{
  "norm": "rmsnorm",
  "rope_base": 7360.0,
  "qk_norm": false,
  "bias": "none",
  "parallel_block": false,
  "init_std_o": 0.0,
  "init_std_down": 0.0,
  "grad_clip": 1.0
}
Each number is 128 + 32 x the weight over its row's rms, rounded and kept within 0 to 255. Layers, rows and columns count from 0. Numbers have three digits each. The size before them is the row's rms in percent of the matrix's.

# layer 7 MLP up, 896x256, rms 0.128, rows 314-413, columns 128-191
107:102119127201163108098146141083119133117106133085162119098143093078113125174084138094119079103100161107116143126174167199169146125069160105167156057115152120167121141099099118120051143141100188
099:161141123151136099186119125129144115101157143106094160144071118127178102137128116183168097127123107132140102101145136153124133135163116136074130030124134073136093141113122160154110113148154116
071:136075150144124114112132163149148133144120162145103116096070156199133170115104114111133111152130098109089137102163120119081148090124147133116093119156094125180138127109168148156121100094160141
102:144100180098137096063073142073161131147162147178150173084111124080067152115150126079135124113130179146128120143062123138156122060145092137116128108150117139085127149135097100147103127080130099
067:148075151091119159164143110131174072092156153192146172159132180105141125145121135172180150098121173144128171087107145144110172104102129105139136115134148157100126127134112159108098133074130138
095:117118099087140081088193153105072114140158178092104164114121159153120100147130093154078149094171091102126117119111156102182108145132122177156145109116082131066131129076098129131158106182148138
096:122124136167137146169128080156096099122120189161130168096107114178132128157174087125099115118151180086133125142141104114073095129060091152144100101166178112122130168132110157136144101056153184
096:144123153177148159055136143108139134148096110134144143059146187126161148171129111126132169106145113100102170120092113156124173138122123149068093149111119129105088169165125097155158144084144167
105:191119136122113101126068172095106139099097058127127146138111119154153093119182135118067138127142122140086134097192150078151118120160145173112148090156122157154083123127112145117133096081131081
118:095163137073188192147130140143138145119196115096124197131126127087126090151166105171064120168135129162125150129192106122124117118238101109106164127124158153133109160087096060093134154102101111
095:117170163103166112098127124171156109119083139146103195125130126123100132204108152138105117120113154125133168187102142131135101121125180124131115160109163139074094163132099068117124049085166127
095:114145147085150122116132151126162135120104127104135155210104133104183138159143105135145123143076139116130090145181114157074093096130161131087080189126178126117082146070103094125141128109102052
092:130088205142150131117091040070101144083130161147124087148109142150130091134098134087083094140124093117066080127085135150139095135095097107114130089106113126098119087068124107115121102132116173
077:112167071150125173124113158132162151111155084071103096079130116117122116097150170081101152142183097121105124120153134159155116110099121158137086161099153097162158190092113053093140137098163197
110:141141119133134133124139116126145200098104097128091129103133076141105129071148167111133110140098068105176151120190075048092129112103144091126096122185131143133121076110127121083153186210135078
103:118105115141177127124135130140183110124074126163107146188136060123102083130151112171100110145122157089135105185102067054074090082162147056107162098102128183173154089172114137116135115070136183
115:094149179154124084126154099127166137141124122151150216111172082158118126093193162185162116130078095125064113140108174179113120088124131096091080124147109146081088109132139127123091108171126122
095:119121201138115125128165103189078083140133131158147156155179085119129119112111140078100116101083096125135115136134081068129118123143156097124091130143077104121068131165124207179154148086148177
107:195118156111148122113140101124146129141076171122097160145178185111079127092094145194182120155151124119183057076133088103095075101175177107075106087088052132123156129167113178156174152136125154
090:128138131102105162097177144041095146118055057091112122144147208086097170127149080149154158068085082095128140081085181144121105121158174144126139124144105154069115139097139127094085067131119133
099:145115122097189134133098120168200163173134182149139169153129120080178125140128130113192154151168103091134110149158143197081100095116182129074083149162140186166100177111158114114141098141100118
114:111085195109109118201132105134089159137123092126147121181139143196152185074083109153212085131144151188081165159134108133071085103132100194130118038151138133189134114124129167119113090110126120
084:128144120093078107126123146147090146174096160160092127163112096106187179144104149140128150041115136099112103089134135140173134096158206089099104160172101216159109138078115128198149091131129127
110:086167117152051111143143181150154116202118101126117151116094085127098089178079130113107153114076115131082149089136207176124135102182131144119120167103171143117142146113135132179105129085135153
094:158161154110132172145153101167091123107159191099070104140167117092152087146142144119147103105122110099115181149101153145033075070077121069110115042159107173170129091070098100170154117142067127
093:126143118196108124198165157129152113143179170159152104095099132116153081115075168078159175146165144140128170168108121154087101088141041096113117105107188169101144093132085087105098139137074101
114:093179177140182153066183121146124109157139093065191127083106113146109132161109103168117108066145118132097133140135147103135128109144116107154116117173188102124130139155079154147189131096129195
100:094156155133117165143090097087171151140157125092134079145162123106146143228164109097075123134183155086119112142090163109078138130125084150150114143158121086112118091099129083100138223090092143
068:132111109132098155149157161071123145082203126098188099109087122107104143155104153066097150123121137146130115147124175122130105125122108131102126094214118158140147167140111099091182118066146126
100:132141116133123129135099064106102171174120146116162143169088093140105136127155135114111146139153188112119180122171167144137107089139119131080150197123132167211154118081138177115113133156038164
108:094083111106122172136140178183192098112141090091179177140119115104159156103138142181159111152105087109153138155174149150190109173151160152120141139091151134214109149108085203103069097169094088
100:088159080117165129147132136150089102152128097106122108165146189071104110114115092191099182113078140127182154156077109117134121099100137177124107156165131193068143183125130128085103129146093068
098:106147128144133168115124128078117135140134140075138136127143097182111137165174077057141121171117081112089125118139111116138173149115177143103175182140120097106165167111114142136127145145159173
091:122136198158157113187143134095086110130117148121172108097148120166151172104108142184123156110174049132073140176153107138119153088116135156154090155207128133073182145114154130161138101166161129
125:180084157071152114085196105157181151155085092172129074137080129129185101108144110155116164102164091138137111140111085119114134154150166130144132099142138136065102143103064171173165128108123092
104:120100165139104113110122118146068127090104115155165191124118091100128128125153138119081153172046118148124158133184159156126088137066149127077061129139164137133188108148090055117077108116179110
091:094076071122121162143115138124130148082131130118166074125084161141097139125138105102123152132069132166128133137127128173094155100160123134113132165140105105118165078128127188145114147109119126
108:123174085119098118121156160170123144152092162157102115138083151181153136071117150174101133117202121138130170148164110125085144167055203140131136041072094111096132120077079110123185152072118142
106:127111082141173146150152134069156129127111064186129062087059128084134043097140151109165136143150098125090128133119168124091132127113121094127135131106140072106125065100071120156131054110139107
104:162173113106133099075132135139169151125139082125084120149129108161115160091135143125125118099112127122108069103130147133059112076143129098151073105151100120053112132148111144153074097105157150
109:187073137162163134199177072095124100094179093140104099087152141140127123146128133160108156147125131167155134117169151118180177066183139109081173106129164151124099139159096120118109111105173207
102:103092150132156183073123184168143166118122121122127191124138111124101070122130154191109122111118133121064134047153146138073090113125116091131182143130075120132121111141103158145154141130171134
111:167125164144115138114178114123119141173188096136163108107126091132113114113125081075146141122144097102090028176166153088079074152115130084104137083173137157132077134105104085116093226085087152
090:183163145139136102102183094163142145078089184138160153137126104149133125100142091150162136104149127151116146066044172164201124113089118090130124126097115164111037132119138164149154113058156089
100:148196107115086167134149142128166132123126179159129174174113085161133150178148139074109069143154084083177129105105085099088147107203118163153130128145111142183173168136123140155109166142138102
099:183136128143107096119155141149139103094121157116119133171127145035096148124161129125124104056076123041179124125123078122113089121051122125139136127077144151106081116074120137160122133106158121
129:125172140142135118137109120102107100123101138166148158137146086207139073102176172062109101101191181149138111115148126081120145132104098144119084094087074160180057201106102145137140142088120155
097:105106114144166139096162141094114139136119082132179134186115031214139098124135111212151150124119118136129080142153090088072100118114119181140133144114106066149156054181092144189129117069150111
067:114136151140168116147112121125104141131175109147198068051135137174127154122113073142135167144118146140142144129137113133123138121077061114102141160119085139097127145119140094132098158040142140
109:099103143144116149166112131164175139172145097038111083094105108144172088107075141112130175095068109123126159103110120104119123163134129160094158128145201084099143114138117082142098112100106140
099:122147184149159139117120113162190142104080085129098151100132162112095153097152167153152167126152119123085060043212122070136125144097209122137131114127110174122125098150093125164127110097133075
077:091160114151158141141126170147115150126083132155100150134150093149189051162172148186147101145110149181154099129115154160135164155063084091184156151101129152165161146093102112128154129168130160
103:125150188133149204129174076207088117151109139170133119104058146066111172110073131145105180106130130148142132105086134133111099120134123147117083156196037150187172131167123122092101087131103133
122:157084119097204153131171112117098125098135119174085118162078103149172180222202146183122152099099134094134109170110180117113094133142129122126138104153081108119121168127139142181161104128099059
096:104177081146180103146152114113090154110121163117065117154148106090129070122160070111116139101142169078052145132131086117142146200139131156083114161089082064104118121107128134086123103063187175
093:123196127103128125150154076144143142127210117097152098206103076115099134122076172196137128138140116148108129144149123095120108132150111134085116095117087149145088101109133148148151101118156105
096:191101144104137144137145127090104126180080139102166130159164099139128092143119145144133161101126161147108129106117168101146110157118115104114155160127149181111113152181090088169145158144084143
087:118145137111144118164153071108121177062133122107164147133120120167084117122116163193088199129116111094105136134111120155201104115111150132170089091112157154102132067083132122127147053087132138
113:110166106158128074154104153089117099161093142152117144123167213139153133130157126115172122146168094079103130101136113187118125142143132126143093083120065159108154115106110130085124182115071081
090:150105148183180127116134138164137162097054132142085111130123174128120136112146130168101100163152131099084104142141163108140109134151122170096211090175076087134130119149138072095125128125122113
090:140130094187122059149133086108132142122149098164131137143137130135161125134159130165143154102168097123158119150145161162187109126130119088127112115110105092133170149090132137194156164099096132
093:136092111099163128118130085116153141141132203187062130115189125130098199093188092111152201106104110084171080146123122134151115071161116161133086166122093141154098154132188108151152138092087137
112:115127126070136102114083124100118144158069158157129128166143129115132131146151139163087110111131145143172172138136189140083097023108091128107119205086142127143115159074078198161133125150144142
083:126134119122118109113099112116113177100135085140109164140153104129172150114109172165135094130130112098132115107138115104089198156127143053122116131130106168146124100135105096122082063148157096
109:094110115171139090135085117089144114076157028085162124173094131104147085143115100144122131129153081055149093181120103099133174119170131099128196143118102114112137118139144090137162138123169072
077:099134114126108108112103148129150180206159161176143148155118115131114162143139081183140120088179101090141139162159126101158168115108143114081158209123187170159138165122145142144146100103156170
101:094030148169149138162128114118113185158125188053095157106077177062127121119124102136148135122107124129146141142185078180121132125122139159135103120129162144101146098176104114102075121125140087
109:107143116098160116138058134139175172092135166157137121065139124136155113144176121174050139021129137074082199108138088144111158133137160126116097131100111084159177139138100168120145084144121118
105:073100143062087150150178137093159093110157190126109131174143100156191049122155096084159115120151119155099121104176130111131099090106142101112146139150133094129162172120113202162114115101119097
098:062134112100121062128127107105127087092111112136172170126122128142124135127104106107165152162152181090115110172130065106107156145140117129147069093083137063136172125114063136160109115163164119
089:184137158150157138098106112098098155123093158122087144138156107141165163154175167126134124124142141143145121145095075122103148059095168090114130149075125134121136098169211034107068153160122149
095:058090176159092102173129149112175092109099169115080131057152091096143067138109141097098137136129153172138117122125144082142117061112110141171103141128113104067109147117102166156152166100172102
103:097148142162161066173111145119072132058129224186076236159148129089089154128162134130125145124116149174103168136140125136180123080145162082134122144146102121129126138055077080106157153107128122
106:181131151051103180132096133161134141104150113110136150126066156110092159096084087123063149152101147095093140148139117113146166094175149105120154143121184185160124062124103130093105061119167144
085:142144146165193130101152108088124058150103131167088127107151133144165190184110104083137125183118107142133141142139098136107184136109141114154081127092073087079159196115088114119097130132171118
099:152153138127092110130096165142139050053155157109097184123096163085126091129181105150068125106122109124143086113099134131197091108099174114079103166155151155104151148128129118095131136094063153
100:090108131145105176167145115108163209083164128191122075105109114182048137083171119131177112103118071142108138161125171113070130154170105100125113125102059108162167068115107140136115075110142153
095:111047101146109147090127123076073125159174121104123100149133113073092104115116125087155113094148137169129155154087165134125156113141101117136182082101138116127086180146122127153164120055098117
075:145109205104149060107105147091150161126098103134130123116153129170169127101190150100089119104145116136107136134158140102150137127116156130073128132144076165117089120086144110049139146154065140
084:159068097158074151195123192136141084135140122146191144113142134148141141084124067122158113128128073091107144086109136114111186107110094150085116117100146104144116133182104148149177127067111122
061:114102143114099167136062158087137153087124114097096182132118131143129138076148098199144123093172099117093132172109085196103098148112121063094161098087173132082114069130114134120119116128142153
085:111121115144180094131126118115121089130183117121118079116143103137151137114122161117074133130135138150120098163100105124061138116144129102108143102150110125119160136179127157193141073138120126
100:111025094094107138144137127131126141144094123090131122139143099142141109088130112114140139133145123163084093148116199138171097102160093051170107178110134166085112123154125219099130138144118148
077:129203134129163137105097154073149103128109102165093072123124072116106148145120105122169130150186137094093144136075092149101128080116098134134146129175173161153148138096137156152089148028162078
091:074135149127105133181100092155134094149156054145079073122078126103118038103097146113139197087152068113152096108127116115135118117152117084043192133150143125118163104173121092072136075132112129
099:178109169188100180122138117126154088139158168149129121126096108133128133153113088143108129167116127175162190081079133168120121168092156123126121171160118142106162135106065104137139092160141152
118:104100105201097148162115142157100166141126130175212137151132100153173146162128107163140106124117157079137089087159133099115037109128145100118113107153127102121125148090099095138092168113139137
098:151066104082085154170174134097093130081127139119154180157164182164108128065185081127111149113114146128136107111109155164114139177154168164188171103126065066119089100111120120151095136131117139
116:098077186099072094152102106151120121126117175106188120106157131137137159142101172151168181142116122116123159168135080164193149123137123083187155136161066194084097121152103099157148125121162132
114:095131118180185157054159136120130120068152185120151140125100139143082147081160160105150098200135137134080149109202105122104078054106157084117135100130118114151115134145136114140119127124143083
122:077134117119104119145119088107215140113087133173109114165146130120104127088160096087105099134141141134103142112117127143118072127084126128174127130095118127069103134100105126155136114090152156
105:161143086161120189170135111140097170083086094065113101099070123149108155145103114058129141180166153111165149159102109050121153165128106121135163147136180128126154113111080155168131069108061118
099:147085058156054085167140133080131124116148077116063116078128177127111088148108159154095186055116098063177166128118135179118158096134163147138086173121105153119091074158114161107118166091129146
096:115065142127103114144138128168119150106134101139106167081118091164117146142098091160110186166048101101112163133122119131116072126113105091064159199141091132120134124122147110103122091137160135
093:071141073142136162112188126145108161101112081091105115080124128089148146095121163146121121140109160108179122162164140124119149150161142148083153109159181096089151101127110157090154136124119133
115:117075123119153076092056082139134127186116127130138203137069118104057137110171117072134108159103089104094121104087118166120132140113154131076186108137146110116176094168126095138151148138177174
114:137149186145147169145145104138147116089123133138144166096131134157180098138173157160115099179171145127139123133205119180061135177160179144180087127149124157152197119148112108074071090154121129
108:131103139052121098147161104177118162135142127099166160091102135089169111103070145125127133130124148111117100160190051135075172176101203106137157091202070110099113172083084150170156116166122127
076:121111159131084144110185109100118138066127110138150099083093197199125149102150170128134153185080141134211099120150097138125114125088142111170175176147160145108114102137160139144140153169134112
081:141171102162092118116140137168157149112164064132147067105139137126135147137121155164146135092168130111087123131103132121092075080107184133101154169143055127119112070142114124110163099140149147